Weights of a small transformer language model: 2.84M parameters, 144M tokens.
Each number is 128 + 32 x the weight over its row's rms, rounded and kept within 0 to 255. Layers, rows and columns count from 0. Numbers have three digits each. The size before them is the row's rms in percent of the matrix's.

# up: layer 5 MLP up, 256x64, rms 0.212, rows 208-255, columns 0-63
# down: layer 5 MLP down (transposed), 256x64, rms 0.156, rows 208-255, columns 0-63
up208 096:173219122051115101118153123129116140189071145120077122116136149155109161083138116147125145148123166105169123216108107123106174152086072079116161136128111098141125122137156090133125139085111159
down208 100:088097104128131123077082147146103105086133152132109162160140140130202152196158156121177119119104124112140131179205082179136100101107114134179143124138140147126071135147085134180102101108054138
up209 097:112138098095120103093120157140150159153080159066111104149136068092144178121052137129104102103082125118189138143149117154114117182058115140144146129130119199078138133117183197158109115136153129
down209 087:157141151114143161125140066101148158138109144122142125149139168084163060097117120113109104189106163091148083187115144096100111149119141153161088181202066127158112110156135126096168153072073126
up210 103:181167142106163171119030174111139132108141142088113162129081154117162098148133159106165147135130151129127092077134120191148105135125100142126141177186101087048066129146149127142090117099144132
down210 102:106088109150124094141120091140117146087140149109130046137124120154175168174151147179156135078133159053142108113158169093134148127163126191086148079079105097132152158132111117185168163101134081
up211 095:073091175129137111113109099080084096114144151170143138110128147133108192114120145113075086118181118191083217124195166129115073178113118132112145103138106142154117137125156127099066130148107112
down211 090:111171134104100159079133118069155187090143158139106195077114152136094097126096105119136132170143110143143088135126140150115129114078158184148100070157130120059096138136053113146177141093131180
up212 107:159162130107162138092105066111161168135170170084130158076130115132136160122215137152118132149110138135117127180114149104091163073167110111124116112029129110113122061165079164144126116119135103
down212 092:068084148099163151168188192117087092107094109166177111135098129114143128148128124170178159111087083151178166138095102088201082120146084100096124166146140140125166113117109129165136095097117139
up213 108:083119151177153170088119121110098179121121120133173132099195151081116139175111103157137203159154120097130149127150152165123102119144119156108122119098083107082078114113204126114097128036111146
down213 100:112160178102087151109178144117153126124130097094127179123194135132158143187151080138050144144096147126165151126094163146086071113140129130123076165184106098094139121139101164066135098120089170
up214 105:182126143120076128062172166101105117148167115157123104085107088141137140175117090120120117122152192086120120128163197123156120153178157155104134114118086112121163149105132186108062138052144160
down214 095:143151118075169140197113127222173152090074138142166094081155113100136123072072150154133170130146092119128153121136091128070129108153053116152145157146160144094141127122152116114086150156132101
up215 094:183092120082135120083143186057136120074106166080150171132165150126101106090143088107179116122171115163093094105130177117151114139122155119107156177150125114140158125096162119155124172145090048
down215 100:133104071142193113078145160130111164123147076179129183114068130161168078152079134143105118117117097112123130122156096167098156113173144115183190123148091155192085113131116134109153080128143168
up216 092:107091110133167108156093121109116115086121134180112118157160037132115092192072146160139126057146124125078101114184122114084123127144161154125185185121116105173199126150118136129109122139167108
down216 098:165180163099114146080109105086145073193173107136132155091171177145141084128153076088083116152173124175145141140113135142129135158085116176153088152182089137070094121122133101134123141124094181
up217 088:099116092070060150107037157114124104132162136125129186143152207141121133174112093111117151121148172160122115124136120180164139109171145129111146111147114101079160111108102115168109201110076111
down217 103:145039098096173113153167136111148150097152145169146081131105093095067137119119165132161118147091142141138139119115111080182171132083118119146157119094054148162165159145166070101121095125141185
up218 114:158137181142136119138117126125141127160071114151167132155081164110154113148155097051136146100125085055162162124155073139137129121069126118072133106172111138110087181115129165108085183150088183
down218 104:133175142169040153089143138167156130104148129144118173141167099121041131066155158155077134165100164171117158136130193140106128176094091115155121145152124089117149091113129106113083137104152098
up219 091:208154140187153104149131142144060150130153165137135122110141069111121126159090138052121156109134104134129167128126132106158138104073144173127135145081170072184165167146098121084166137111081088
down219 091:103124151102192133093156130134094072138145141043090125156113089111116171177068104175117090130120177113093107154174072121142139128127098150116110082164161121162131086078117163197114136130117137
up220 103:166186138122123083104122129117090125120080136146077113199071067124151172161092141153109177149183126080107159090125104088183153109118158133097165112076114177113183124129115142102130129122134173
down220 102:062077131168076150178095144163164093100128096148144107065152197119107113167095176106142060116089137133125142156168135134147087111143116125124115146162148093123098140102100161139185173142094082
up221 106:139192086127115151121122117081166130133113144136110046141089146100121188112105077097080141114163098134147156169156106150114139121187091134087135131127136134099188148091145127042144201142112113
down221 099:105167104120071168170162084170108114137127122140124127083133118157095114140144128115084111204070108135134122182057143138138092123145180092127114188110147139149093138112143081154132137129095223
up222 090:167172094110126120149147121107071159165161111180127096104163106175099173138141165194075104095096077117087090179193143140093101123126111122052120086156112103154138155147155096139136100153131121
down222 082:143107105113102131098091099118181159166103128123164129157110102101155095076109119126149087155079099105143181116124094129234165130129155184179074175115162160160139102084114151128135150140088096
up223 094:125146148120142100200167152083109121141100144152155115134192087109145133093098129128184125119109123148124114153136100131099132140103124160109121129039124122139094166154130125212108204071145051
down223 096:150129137090098146104108108174118201105124056150129128142132086119128222139137138091083137137096119118111169119107079117144075129169172126115074179160170132154137116092173089149177099161109141
up224 109:105077151099114146134105127191131142099137115181119155102146111097092106139149129134111170103146109122139148094153116080129186127062102215166148155091146190131107181140084054145104146088114148
down224 102:160130102133129154109172122076086088177093108131174171131166141149094175124177119122094116102126169128098152159075081118100160093130148045118117105154136067174164132114172117124146060108157119
up225 089:168118081184171133117103129024111173110112165113070148137144127136089110144095123130160155147088135091149135141192163134115110174089154096173130103130087126152140138134131135136108139091098217
down225 081:081149131164166073094202122117152085132149155083213138130092180125086128153145107147131122163099101202132142095131108084110107132125110095155117120121122094115091122129137175100174112066086161
up226 092:131091114105121126125071074102107122095145146171138174115141075130126136111155093175085134067156165147094108165131112171088151195132115165167125180115120205159110110117120061122142182104143105
down226 094:135159166101131096104180123109187118180165088065137152158100138125135083154137195123113067107139107160191109109172114083148150083114163073085113083110150116158146169125118106165113083142113117
up227 104:148092128087144119134136114172103086097106133128187089155148090168166128151137146181124136148091122139144079233113141162118114167161108153091101048060125120093106127164111137156099098121139096
down227 113:138143104133158177111152104114115161134171158145120110103122139145120107096121135124113118054099106099182131047141156031097152190229131144109115134118139101117121155105170127162129158137147089
up228 095:181171121105140181087138124097090093149143147144141168150138110158174079125074128130156099176104130121168094090150146127129085136132144120112143121130174065035091103139134174171092126126067166
down228 083:128122047145113100127092163160162160149172119162043177162086161089124153120138090070115131093130112130133082094178152179152085128134111121131140161109152176137130117187104095094106135142140174
up229 092:119108123103076135089156186093137116147120135124105143154099144097127175138084187125146107134145127140154079127152225182052181114070125144109111108115153109139109160115159120167097139096178084
down229 086:130178124144138111177127054148129100116108177150179125115155151158070144125096098141090099158099132080174094108137121083191124163130082112172173116134127120088145134167158097083187155101118075
up230 085:154074128237132106132140169144178125100110149085118205150170167144129123104121071132153104127140104105122176085173077130119093048066106120117132160159103127130131116131133118146162126133128128
down230 075:124109131161115144142148138093105159130169070121138147145093165118127152148171079154160106102161082171132122144087057122068096106159143129072133139085159089125172079128141200204169127124139137
up231 102:157133132089154099074098149128092060103102127138144130116153170151139109126174151138102110174106152196129138128152093131124114187082097116112104078198093102097084175146181109177148156164093160
down231 098:085105105134166142173159186125051125181116167150147083095128122130149153102134139119150135168109120118079109207106137121093163065127124051158117124142137156173126111089154138063166102141104126
up232 098:154134117213121103118118176139096076099147103113134106124144108170174101174176124029164154142125136087114129194107152116152135113130148093114156127112113100129112121134079172186136099089119187
down232 095:147112096172099174094154075149105092164170112121150111175074093078116147065143094088067150150114148165181115117140121083137110136113145114134172133105153087106130163090170147191151080161139136
up233 104:166109170102114194130148115173164172138167165191130144139161130159101158124134120120083095137110151126150137121100132096090093092153086114052116131155143047133139128133067132071062138123109165
down233 101:155097147144124113157163208048135091092127133166107138109107174081160113109125103123100140145109137110136139142173135098078150165115141088085083152127070135187113174108175160103142094176127075
up234 094:122181166201146122108071125124123149181107108161151138137126125069110094110157113114137107187123085139163108156107167144137134165060110091121154122119071200110138097047158124151087139142107133
down234 091:142130137136096130190169116085174128123145134102162111093145174141130073074131189163143120112180135151114094097136108097090176129109146055078140123155146110160100162111129180097178114186130074
up235 089:136173168174129083130149108117076180116133205202131134179177085085115154096134138133158097124105140103084062119153153120123111123159112109114122087112136172110092108187118150117119145129057106
down235 092:156083095031138112151049128126156142149119105172137127131084174151150100093212156111063144086156128131163143110150063126141135124144121160162155100155129119115126085078130114154157102134123148
up236 093:131109126147148131156140155053096230122106130137161166109113110119120150170149134127077104080148105177124133158188112096091147167129105092131093103059141081066127139180156142145093124153109140
down236 101:106129111107126059127101127171113102132129084113112090193121069169161192138153111118160150088126132061149095079121119162121154122157099133111130146172078160128147109190119137133220142145092138
up237 103:139182089126088205142107125138100095120105117093124108076164101179145146132200071167156131098132089125136183092082140069077147142090136117105153146097178137131137111132116136147155169116183154
down237 100:178142153151094155123101060166130113128184126155173145114150071167134128169184134119094115179089192099107217137103120136136108055142088095149128113143167107131135139116140123095093111115087115
up238 090:109179129136107151135125168124153141103092242101175114104132145176146105104084081116094155073133130150118166129078082114159156085106094156102165120213143157139121129152120112094114132120148096
down238 079:046133070086083106128158154119111136127185093160096140061139097111161132108109133135112118162167135129200063127128150116074079123170108136127174124078103120146147087139146149187164123111111118
up239 099:128129161167103158072084089120079154087132124118108198130104144113127160098114173085097144102125124190136102138144178099153151062153146122109209096142094097111092108183170157140123148102168137
down239 115:200115106118153083129143100138150093099125136192133143186146147095139090095088083173141098109160106161142180095112094135154125138115156139141171088085078157079150156138152046149181148112119138
up240 102:070155145070125143195090138154185116112143136102147175092084120143104156111096153120095155106166133117147154126170147186130172156092031162064128111141129183109131115129110123118157110087126140
down240 110:131059141114106101139153155149148160140196143191125135109188114122103093070157074174155103153164134048117166108142105122139083150120108100141107098089146136149085163162135108161128154086128072
up241 103:101093182116137141126089056183131172133134149146159127186145128135101130165136115102174145139144133149133091199140156121035103131145096111112152092130124112142083165121104102130106193115049110
down241 113:132157118152144069157136172097081140138104101113113115097105103149109141210080156085130122129119128127119169095091090143117182098164156123186109192138162143168147111064170122096116073145186121
up242 100:178152147101184134113149188120143116121082130108165133144126149085146125094120151124099159198202106090128145095111068116085109123058140091074133162159111168141144126098110082139178087134139167
down242 092:160077122121186094146127129102118147075155158143143091148111159089179113164150143131158101086082103121160081120159123138084129102115142164143208085139147132125114093188112045084112147112139180
up243 105:143113111079166177058123095118124144113092051154183090191104187146124175121092100148124178101091115118126113105102161180105150146158103150093137121168136162083163105139110095133135159095159146
down243 104:110130157195148136155127144155171068140108139136123108122174167098106189100142197146131084128120117108132054118101089120147119092098139089133140090131201074116148116103209126102155115114087136
up244 100:160180098094107186142146141095129129092105165156109148120170122087105083093106124144119186114168145082143178132081130090121157097119116104141116135185078178161137165074087110202156148094126103
down244 114:118125144082161161115106141093146138110138081114157077065140073188145141167130097124164172190154063138078123175149100131112136137118124143110142107124185118107142177153109080083152170116136197
up245 109:128164126113140133131157113129199068069081203101133101151083127154154067067101117130120155164141111099131088186143146168102104147143078126092153114104107100123148158124099152102175150188131156
down245 101:120115134146155105170171116141189128110143151113173124159075160160044113120127157127146121086122128092167139123146154156125100022160131115106183110067127129133099108103098133119190080101136161
up246 089:156164114090111175128141116171136079170052165142100139119171100083132095123060156124110098092130106174104145077129097113158186144139128143109113177118135173097130168134107048149163161145136097
down246 099:140155098065115099099136115131199204184146105180157080090128139151123139117147082101150091140166124109120168077121129163102145149177164166094175056140111152092098124110100096108132108101123141
up247 103:125128160090202172118104139127109095152151115078081106136112122069116110054139185123141161126107134232125124069120148138148125126152065168101155087104121135144135127119108148115145166114162178
down247 093:056083075155170095161157125105146148061117114093061089111096164133146161145136138088122146148107161130133097136169148126082123086149103154081157139045114117146165172134150126175147111156163120
up248 095:147134159135160108108132160068144105091054154122087119052143084069130135106150157154138081123172092193141144116142142128135086105089159119111135169166133120145103142152120117137092195095195161
down248 088:072128122141078176158152152128114085168126088154146127122055045143144161150094094090104132158091138124151162162170072123135113103118123137089149102097122114159172115168141181119169094183090144
up249 092:130174167092124191148113150124162113103115159121115132090096136104087117064177089134191105123184150147152140137098143127101057090073105143130184120114086136146198090124101178136135147147102160
down249 104:125170158144130140054188107108104097202165133130158086110179092175137087070136142127112076148065129140159128120078141116130129109155179156196106112147140105072113165143143140118144107113100115
up250 099:146165113120115166163159085165118131189065089116124126127134130104049104146147092101133191162127075172098127125091196179180122138071154115123144097116118175086145119096108169111140144103135135
down250 095:092100102152061102119197121136128111145171148117179126133116094159179129108067172190126145131122149053091110165166112130111149100189133124108146093096140111168133143118100078132192087156120122
up251 100:147126157113133146140083160150143111101128134124123124122112106115073146084116107119103115175168110112205190126067034166121104176072086110157140100115119148128128175076139189117147146149101168
down251 103:139143203091149143103126126134143142102105111135124156106188119200125129123147123141158082099163127086122107108124162094121091165086128188080077086191196099075153090165129112140127099156098102
up252 101:130021099137136097048088104086145121155168150175158158089152112188115141127109175139127120163147158186099143107126121130155098164153135147130136107073142144121131113154132117187120093076163106
down252 099:138209166149163175160110145081143142168139139133141122088129112083088093132121145117109092143092114172169162105075122151168135139098106110143125138176128107123096067059167167090172115183081128
up253 089:161163229176121078142175139119049163093143154117142117124121157132069117155167103098116140102100119062117123124113150154137118084109106124138152104058117163169121172178111121149117151135123089
down253 090:110066118102166135089111121118163131117117140095129108104190108146114161118098108163179123097177084143138155114105066111155121112177195127186127110149134082049130120138104097170107133095123204
up254 095:130130154143131095071087120186097142132134141111119131120119095158138145080126138090152193120121166099081179159143130075107157120170129138090088150084154187172154145095100183095168079078074128
down254 097:124173111213106138103137127139082081139063149078111136143141128110133065136102117131087162139166133140096131151138202110155117134105140194126116132117032125130082166149111131152150149173096149
up255 096:135104128169153122063098144138115089094145164058129114150155152174068141096122115058170123144111085124124180178079123139121167130108197149103141161153133172123157088117093104101096152175098144
down255 095:133137173118160119175099136068147148123161123122138096086115098136143159213091106113166117092108119133073198172142125102134133110164120132092075113081110120184082109109127077184181151165128133